config.yaml
init_std_down: 0.00593
optimizer: "muon_variant"
dataset: "wikipedia_en"
Each number is 500 + 25 x the weight over its row's rms, rounded and kept within 0 to 999. Layers, rows and columns count from 0. Numbers have three digits each. The size before them is the row's rms in percent of the matrix's.

# o: layer 2 attention output (transposed), 192x128, rms 0.174, rows 150-164, columns 0-63
# v: layer 2 attention value, 192x128, rms 0.205, rows 151-164, columns 0-63
# q: layer 2 attention query, 192x128, rms 0.158, rows 160-191, columns 0-63
# k: layer 2 attention key, 192x128, rms 0.149, rows 160-191, columns 0-63
o150 103:494504492500538505490496544498536506495477521469527477466489493492470468521472502483501491469482494496482404515486508479497449482488506500501518462488512493498520458502495479517523505537498522
v151 085:517477485454460508499472495497507464503488482469532558495465422525465522486518501516471479537506492518472500494503491472469528506486482477513465548477488470502477510481541487516496521471533534
o151 090:491479488526508483493539498537507491498449482485521513510510560493530498539474487465523556545491484500461488478496463528504485492536517515468502506474516500495470476495455548490503501491471503
v152 085:518501519501490518508498511448485453546511540534512454482519549476482544513504463498471511499494450463516507516481512475512531517503463521500501490482512522474519499499527481497471490475484551
o152 098:523549488496496475496497505522499483455535531495533492484503463511540446507534503450501507509476525550498492481502537513498478516510529514496526489527490491490548455524506490501516534520488502
v153 090:513476517511483472475520473475489515481505564517487530500515450542545486470446495494526496521511462508521525494514514483499508497487496498472502539510508495507492495502511510519507496470519507
o153 090:548528507518504474501521510478560506475503452526468487527511527485485502507493493517507506471518494478469495485469486532487465488529503550446510468456519463498519527478526521517503498540481507
v154 100:479511546485494518485562519503495449521483564479474487523468475489539516538493483499550496505531495507522520539520498529503501488471470471478456495541518481483523526491532515485483508542512477
o154 091:515510498498482508511486507490497481483519454468521473516503510526511468455502503505438526490491457496500475480469495481495528513500488531496524449507510528493482503509457474479554521495498505
v155 071:490508501453531513510522529462532516489530518490460496462490442481464456482497458476507497481503503542507534475481507503490505502497507510512522516475518497534515484479535486510527473539515490
o155 086:519514494503511488508515501502471487505485511482490502479530525502521536484519502509512525548513472460530467508523470546495504534533518524502485452493537494507474522510469497490486448445474495
v156 089:500499486510506497503468486554486497525552550520496532508509492532467482527515512501536477479518504518468452517483485490512518483527506505468487505519484525488501505469496488482512476530489530
o156 068:468499508488517506548473484502506536484516507523513458493528497509538459471470500504511524486519529464477484543517514479546509466493528480462499468512492524495500506526505517539503534521547481
v157 090:540474529505473498515500459486538495513517582520552500535439508489534493513479489517514478499512458466519484520495550467493498517469506507469477482531549477486482473512485521516536499508529501
o157 092:522531551476484507542502485508518524488543492509526480509545478480496477493509505453459490544499468519505499509479518501492455509518584465511522545525452507534504519550506494494545544515491516
v158 095:527530482532537515476544463493505529511476480511483499468514485492522479486548508525497458537488516463528534450472526477500447533505473513522470479479534508520496494533538515481478484531485468
o158 080:491492479504470468502454515502495485478510522518519538503481483470511514436523523509424541461511513527493471457502499501488534508489481554500483496505474479523476531487504469487501510499468501
v159 095:522514526519472502508494532503504515482494479482442491477550478472506518505498488494494499512436471531499493475451544475534511513439491506525519482541517503479515515468466499523506456472520520
o159 091:528502467492486479483498484491484498497528494562506519491448515476487508472546504497511498532503506526496530498492509527454495515529520538489483467502487516474471485541523463496503504544508502
q160 093:480489466503493492499493469540530508503510506518515512471566485499527480486491472516456489439524463443552472499487530490478507490498571494526453487483473518525512506514539494500497488518506488
k160 103:514510504560475464543513459489535544484492476509435501518502492458498542511543485470464509523543523523516498537464506538527506511495508506457499501516506516510472512512506499496465491493538467
q161 086:526479556501473485499500528484516484500488509516515486494523493519523508505523490528477505514492486508499517535491538462528496493475446506473556499522533504485466492499503480502483484530524467
k161 084:489504480451512516497513517547495500480509492498494494473538514495537491478497510501470436479446473522479478551496494467567481484530534534529510496478499509498508475522505514499498514543478482
q162 104:482501510507489495488495509550460493468507513515489498545489539528515471489484456462515513503485517495488511477502485534481500485516499479487522520502499486528488507493520495508520524500488495
k162 106:511507443498547531532532497471491504528518495488532509456494516492516492534499521462525509495485470465472450468499546506508472476497479538494474493514568474479502526516509480521546481521505497
q163 114:502444481471470536472535528477514483501510500472521500539502470499436490486496528451513503520501538531520511463482523493513504502474514501518481513499509500492462454499518479484478437525523498
k163 100:537489523492531499529457516531538499489513520524496494483484477485525533471520531477519483477511508471481470491524493519507526476515513514497522514513501524500514492504469540477564554540513495
q164 091:543517524474487496516464512469499531527483528527498497490485493572506492445463508516494489527437530490474511476494501552472501495469502480534501495452535556483463501468500516490519499496520520
k164 091:489491453489549485461517504480457512502521480474441464501529512493542508554501448523521507505510486482527523540498528479535507496526546485490521517507507466539542492469514504465508461539476515
q165 088:532486477543522480514485499501505520441557481518485492502522519511523477526480484501495497457506543515508519520453469525463500497443524492499474474477492530541518539493481514475515526492541490
k165 105:482466497511509513530511542479560501503462503461493493509541493503511512460524511508490509519522467472483514511504547473532494506506475497519477526537540510486494508499483482515492488457526491
q166 093:488537484528473517522556488512547451499487523474445500417506470515520517497499533484470509489546486500466479517499536493487469467448495474523456492512522519526482492512501498470512507482544479
k166 089:550504476541504463510521476500493494500463513487529529546498500526453488467472477491521469499504532493521523462495478523484465492457491541508488544551490509494474458487525462500500528539525472
q167 084:479475474484498488497506487509505487500482489503516535523518501519539477513497457532517491486487487516504509523471508519460520573461518466490463518488537521496474467526518498474512471479484500
k167 100:482477462487494500488461497543502554466512507485463498511495494517518563490480501483469538496500528491479488518463496500484503471476482505518492495490471526493493526499492479463468511540510486
q168 099:498508546531532501492542474513541500505482466514487474467496513460520544534523501487489529490464536465464511534505531504511512495484479489474521548517498497545534496514463489502482523488502510
k168 097:507516511523463496514540489494541521538503546506508542516503493551518497499469478483509481525524511513468534511545514485513520496501518537490500491496530501526488475504528422441471474501445480
q169 103:492487461546523548498507502490522498475552545486525494522482531510445535477491511466513514505461542519479483486483470474492515455511527513487542506458489520529502491526468480515531510447459492
k169 102:498497486511509459500527500532486535510494487493442497496499490518505459494492469518488503533516489502497515505541487536479501435532501515578489501518540502434486465477543506493458515482536495
q170 076:524448479483509509521528524478514492438500495504503545499486475485483505527526499503511464483484485544490456508519479500481467484474509538529488472481521517536498466494477488501512468524523501
k170 093:452495513497513532458516484547465502460524510517490417514495516503503478508513533501516491509488484506484442494497453495509524463471478488477511485503524524442478459480550526533525525517490485
q171 088:521514518502506498514538481505503495491526473497483495485535529521537469526486511472463484488500477459542507470490526514477488536498504475536471488523539489453504451452509493490531521532532528
k171 089:527468492507513520497517455477532502476466499510537488527454495542502483486480511497495547452514490525513497500535495498536503505515492509467526514503447516503507525536461514461521483501504507
q172 084:528533480493553561486503489537475477527488493511512496476475525482480575513511471495501509482491487507441513534498473502499536496505505529518524531481501457511458496503446486498503522466495502
k172 079:502530492505492495518514504514486511533528493488499515520527522502521518515495575547520506491554488495506475503508513498471481481518508503499480479524521510529511542464509564516473501548455502
q173 087:517518512507512486521501486540523464546512499488556486473473477453505500523491455525504524511505486480509516534530514515502519486492476502500528469510549444513487495536533519502505519464485452
k173 095:476535504507480499491457504538474511473476506498483536483523516488511481466496497495461487503510465486512495557505506504509490520495519545508567498531469490512497483506517490533510525500540515
q174 097:510493486492458513501510509501519491471484486448522490506547475491486481537511528487492524489506488478500521522459545502508495506470507493518496482498478513463488485519494455495517476506544517
k174 099:531524467448498517507479534502557502485516508507533533511492493491528488470536511474481517481466542502502501526532488498492501501465493492452464514478480503544504522513470522447520496525486470
q175 088:517512471486505512490518479487527496537454531521517505445483493447507478515478496480486472511481492495493492501496546500498505511495512525534520512523544531485468491529506509492462512532481500
k175 092:450511534482497461456488486504525497520508499508488490497566476479472507516510538516507469491496486491545519543468461458532506497489553530519570516524458503504500499503494518483500539532483490
q176 087:500463474519507506525509528482520503470533492494476482479503467482525531537538509491539515509503523484509471514506477531486497486486494519518430503529474503473512493561482472475513506492509509
k176 100:474554442520472481547525534526478506536523502504519512524486496480536485492501486484516488532479491483436483521535506490499524469497488540523505494509507482534467481485475468547536509518531519
q177 105:470489560518518515525495485482485516529500496474518503514485530500515525521537513489512525530488510454505503477529445497488529517508484506479518526488539495493533535503478540514454496507484497
k177 108:472506501497476453496483526528470511492496459477496487495544505515536476508470437545521467533488475523508496515461466472520506531465490474517495495497510553486502504510509487489469516486468510
q178 079:530487492506467506488465470506485500473505555486542506461482498473499486499487516491474504485496531544530465515550456496517469489491477511491554468523541518484528512478501500496497493492472464
k178 095:495481523486514514460504497486509493504514500492502521569539480515462499481518508532469488516535494530465474503519493504480487492489528503584479529464521485498490520542497514478501577540474529
q179 088:502467460448538510499496516484498497523527500527509517515504502533522508495475480517532501481475460521510489482498518520501541514526512515509466505550491489528548469507469502482512497512469490
k179 085:469494560542511483511506537528494490525513525478521501508508495470493499498507455461504523508509507491521498474516466517477469476518515469483530511523468472462496518489527482494456516470487523
q180 091:527506503486516494489476479507498512536502494497538473506480504498542515493498490495525525472497432462466486510533506498495482482457532490507478507503481514516523520502511468519493506508470488
k180 101:484491460516475497506523500515478489472517491484509485490498514487523465488535461523483549493529481470492451472524526520483476525502474494443502493485470499530484521501489523508490465504506484
q181 095:511491518497519502517558533497484433470521491462436482469479530524504530529507526469492515518538502483490481539541471517503458486463452449502514505482507494523515481513500497527513428519545517
k181 087:505512530494493464511486471496470479525484499533525525534439546529492470479457487496549507459478537472497527468532474546460479505494470532474481509500522505492491508517531485488500497497496512
q182 093:508499490510501512480541486491505491507517516514540516520560517457443509454463522538547516540445519503459475489529510473496499505514495504526516516505485532507450481441446507487477487508482520
k182 089:494491472488528501526501511510477521516491507491463475498496496452499481540548537492506481539522492521517492520525450529538496472549497512496492492493497486471515520523475545494462491497474509
q183 097:526520480486514497470526510516499435482501492486486490501513533544469575458455524483551513519525498485499520507480459502505503484489521456486501498517510439474480503542502489460502506498512481
k183 109:503549421527507510524522510468490492523522496552503502505494491498506460503500479507495508496488493486490478508500538491511525535525488492520465501485538555494490511487480517505502466512529528
q184 104:442519519511474514486498506506501482528499534495478523514447525532527471492486491428511539509454521498494492442530498501466515489509489471455525465494503555511442488522537530470482494494485518
k184 085:492497491519500476513528524460509524505472503496476501535488472506503485506498428493508484509512512455524550492505508502490478516526475465468505501525572473447533492500477438474517490482492512
q185 101:475489548492514463507513497470517450472500443516477461460515543520522466497512509528430497509515476495525516507456481467477503507522479470522535515509512503497532468498517513500493486526497494
k185 113:524480491497507508491491478507536498494488525521477514489532517557486515481426492511485468448485510508471535522521484486541494486485502601529533499469482507503518495488497477501496466485497521
q186 091:521485507530514480479480547508513469489518491491475462511499502505504467552460482502500550512500475532489485564493510477494490495516484450521532513446498502521492490465528489508518527514486491
k186 099:483474499464480536533551478487514498486544508488517502501452509487464524468553489506511460456480477537504528513538522476438510501466490530511480486513500475501500491533447506477491487494532459
q187 096:497522512511495536471481505507526503547480520501525546519482533459473505535521496453524547543440493519474534505507496498501480537479514523468524508505500522528475493556528485493504469483460512
k187 093:515506485453488446534502503497481494444525525547471483498471449496495444496501458488503482501488520472529498487531498517495521519504456461451497449533504521459508465503494489460448462503485481
q188 086:520501469515514552457534525476457507491478463510487489458480519504479549460519561434483495527525505492502539517518530494472508505471518481507503485483504481505533490509499455494508498493542559
k188 087:512519469499513520483535487523541538525500545524571499486480500464486517511484515511519504458515475509496519477473501501503497461506497510493460504508530470514486476505436505503546463488511497
q189 096:460531493467491490502470485490515513509506492467575546488542413506513466528498500491461466483555535555532489494465524492522504515508542486515471503485484482524512529479508509497498498501518527
k189 092:558518457488491483499551494478509531503429495489491509504486533494528569524491500491505522513478564458477472488510523506536479474511524477512507524494525495499465502477525530513504551478499518
q190 093:524499525508506438542472531464541534494468467465512521491514479528483460505510475534524476465504500494552502516499516486519479515503505512512432487479466503514549502496508517504496526518488497
k190 099:443494499493468492480477531498532467518462482527491503519494505462478532523491470463504454517473475472461522516495502474524528537504485483484519485509527506474457470487510493485497503474527462
q191 096:476513480514514482492454517480524528504506526500493522455476512491486511574463491536529499485510476504473470536477499508452477485481530504505490465493431493481512485539480484457564512531517481
k191 091:488509502451491500524502491550465472517512527545523454529458486530498467492488519488519527510467499530515512513560500496494466561515519483546504521514496476536486479513502525522479451464506509
v160 093:516509503497486486524433465500508519493477490519507539488470411479522482517510492470483546499514476484482495523496498512522537499444532476499437512494513503501484541503514490493487513495490459
o160 119:485472533513494513547531476519481497504526493517526494530485520462517536478496533505506509482500552497476505463517479490495446464505403509456539503506508499477537511475477529527482499534497523
v161 087:514457486525468470532449514497469497515504498559474540503517489515489522512527539500500496514535490483458491518482532538499554514486520461503484507513527500460488569472512510529515461479518467
o161 081:497521553498505516485500491513475495484515453499536454489495496504541537475503507499508500530483543497502478466520498515502487493449524494538492521527529496487458502459488498538478520497507500
v162 091:513502459492447475485499451464503506495478481511509557497508484513515501510493508487478501506466506466452514514512526449518554526486501498493458525527508515507454475496478461491510522514524497
o162 055:516500493499504528520495485498510513532519511504486486512503531490463504447491536504497470537483524507485491513535455532506502472506484504488519526463496461494517505505482477505531471471486506
v163 088:474541496503501553540513488495502505510525523497497505490536527520496486515537500518501488487526450527514500512509521541502461484454467472472438440494488497483478533487468495510470491438462539
o163 097:494480484477495475520474502507522499487493463502547521538508482530502480482517470522489484484488542501510522485430509461525503530492548565527493516511519511520534495484554514517523498502533520
v164 101:525489576509500491505514540511475511450507496539527516491476439488550503521463499516483529470482477528512486496540467509486533492475518529513505484521498480459485475478530453489494486523542466
o164 093:464562525514507514465495514498518485511485486496488460471498521512486462539501515490471489522505519523509492544523519518495497470491480455511507507459504557494473520450476535523489489478490541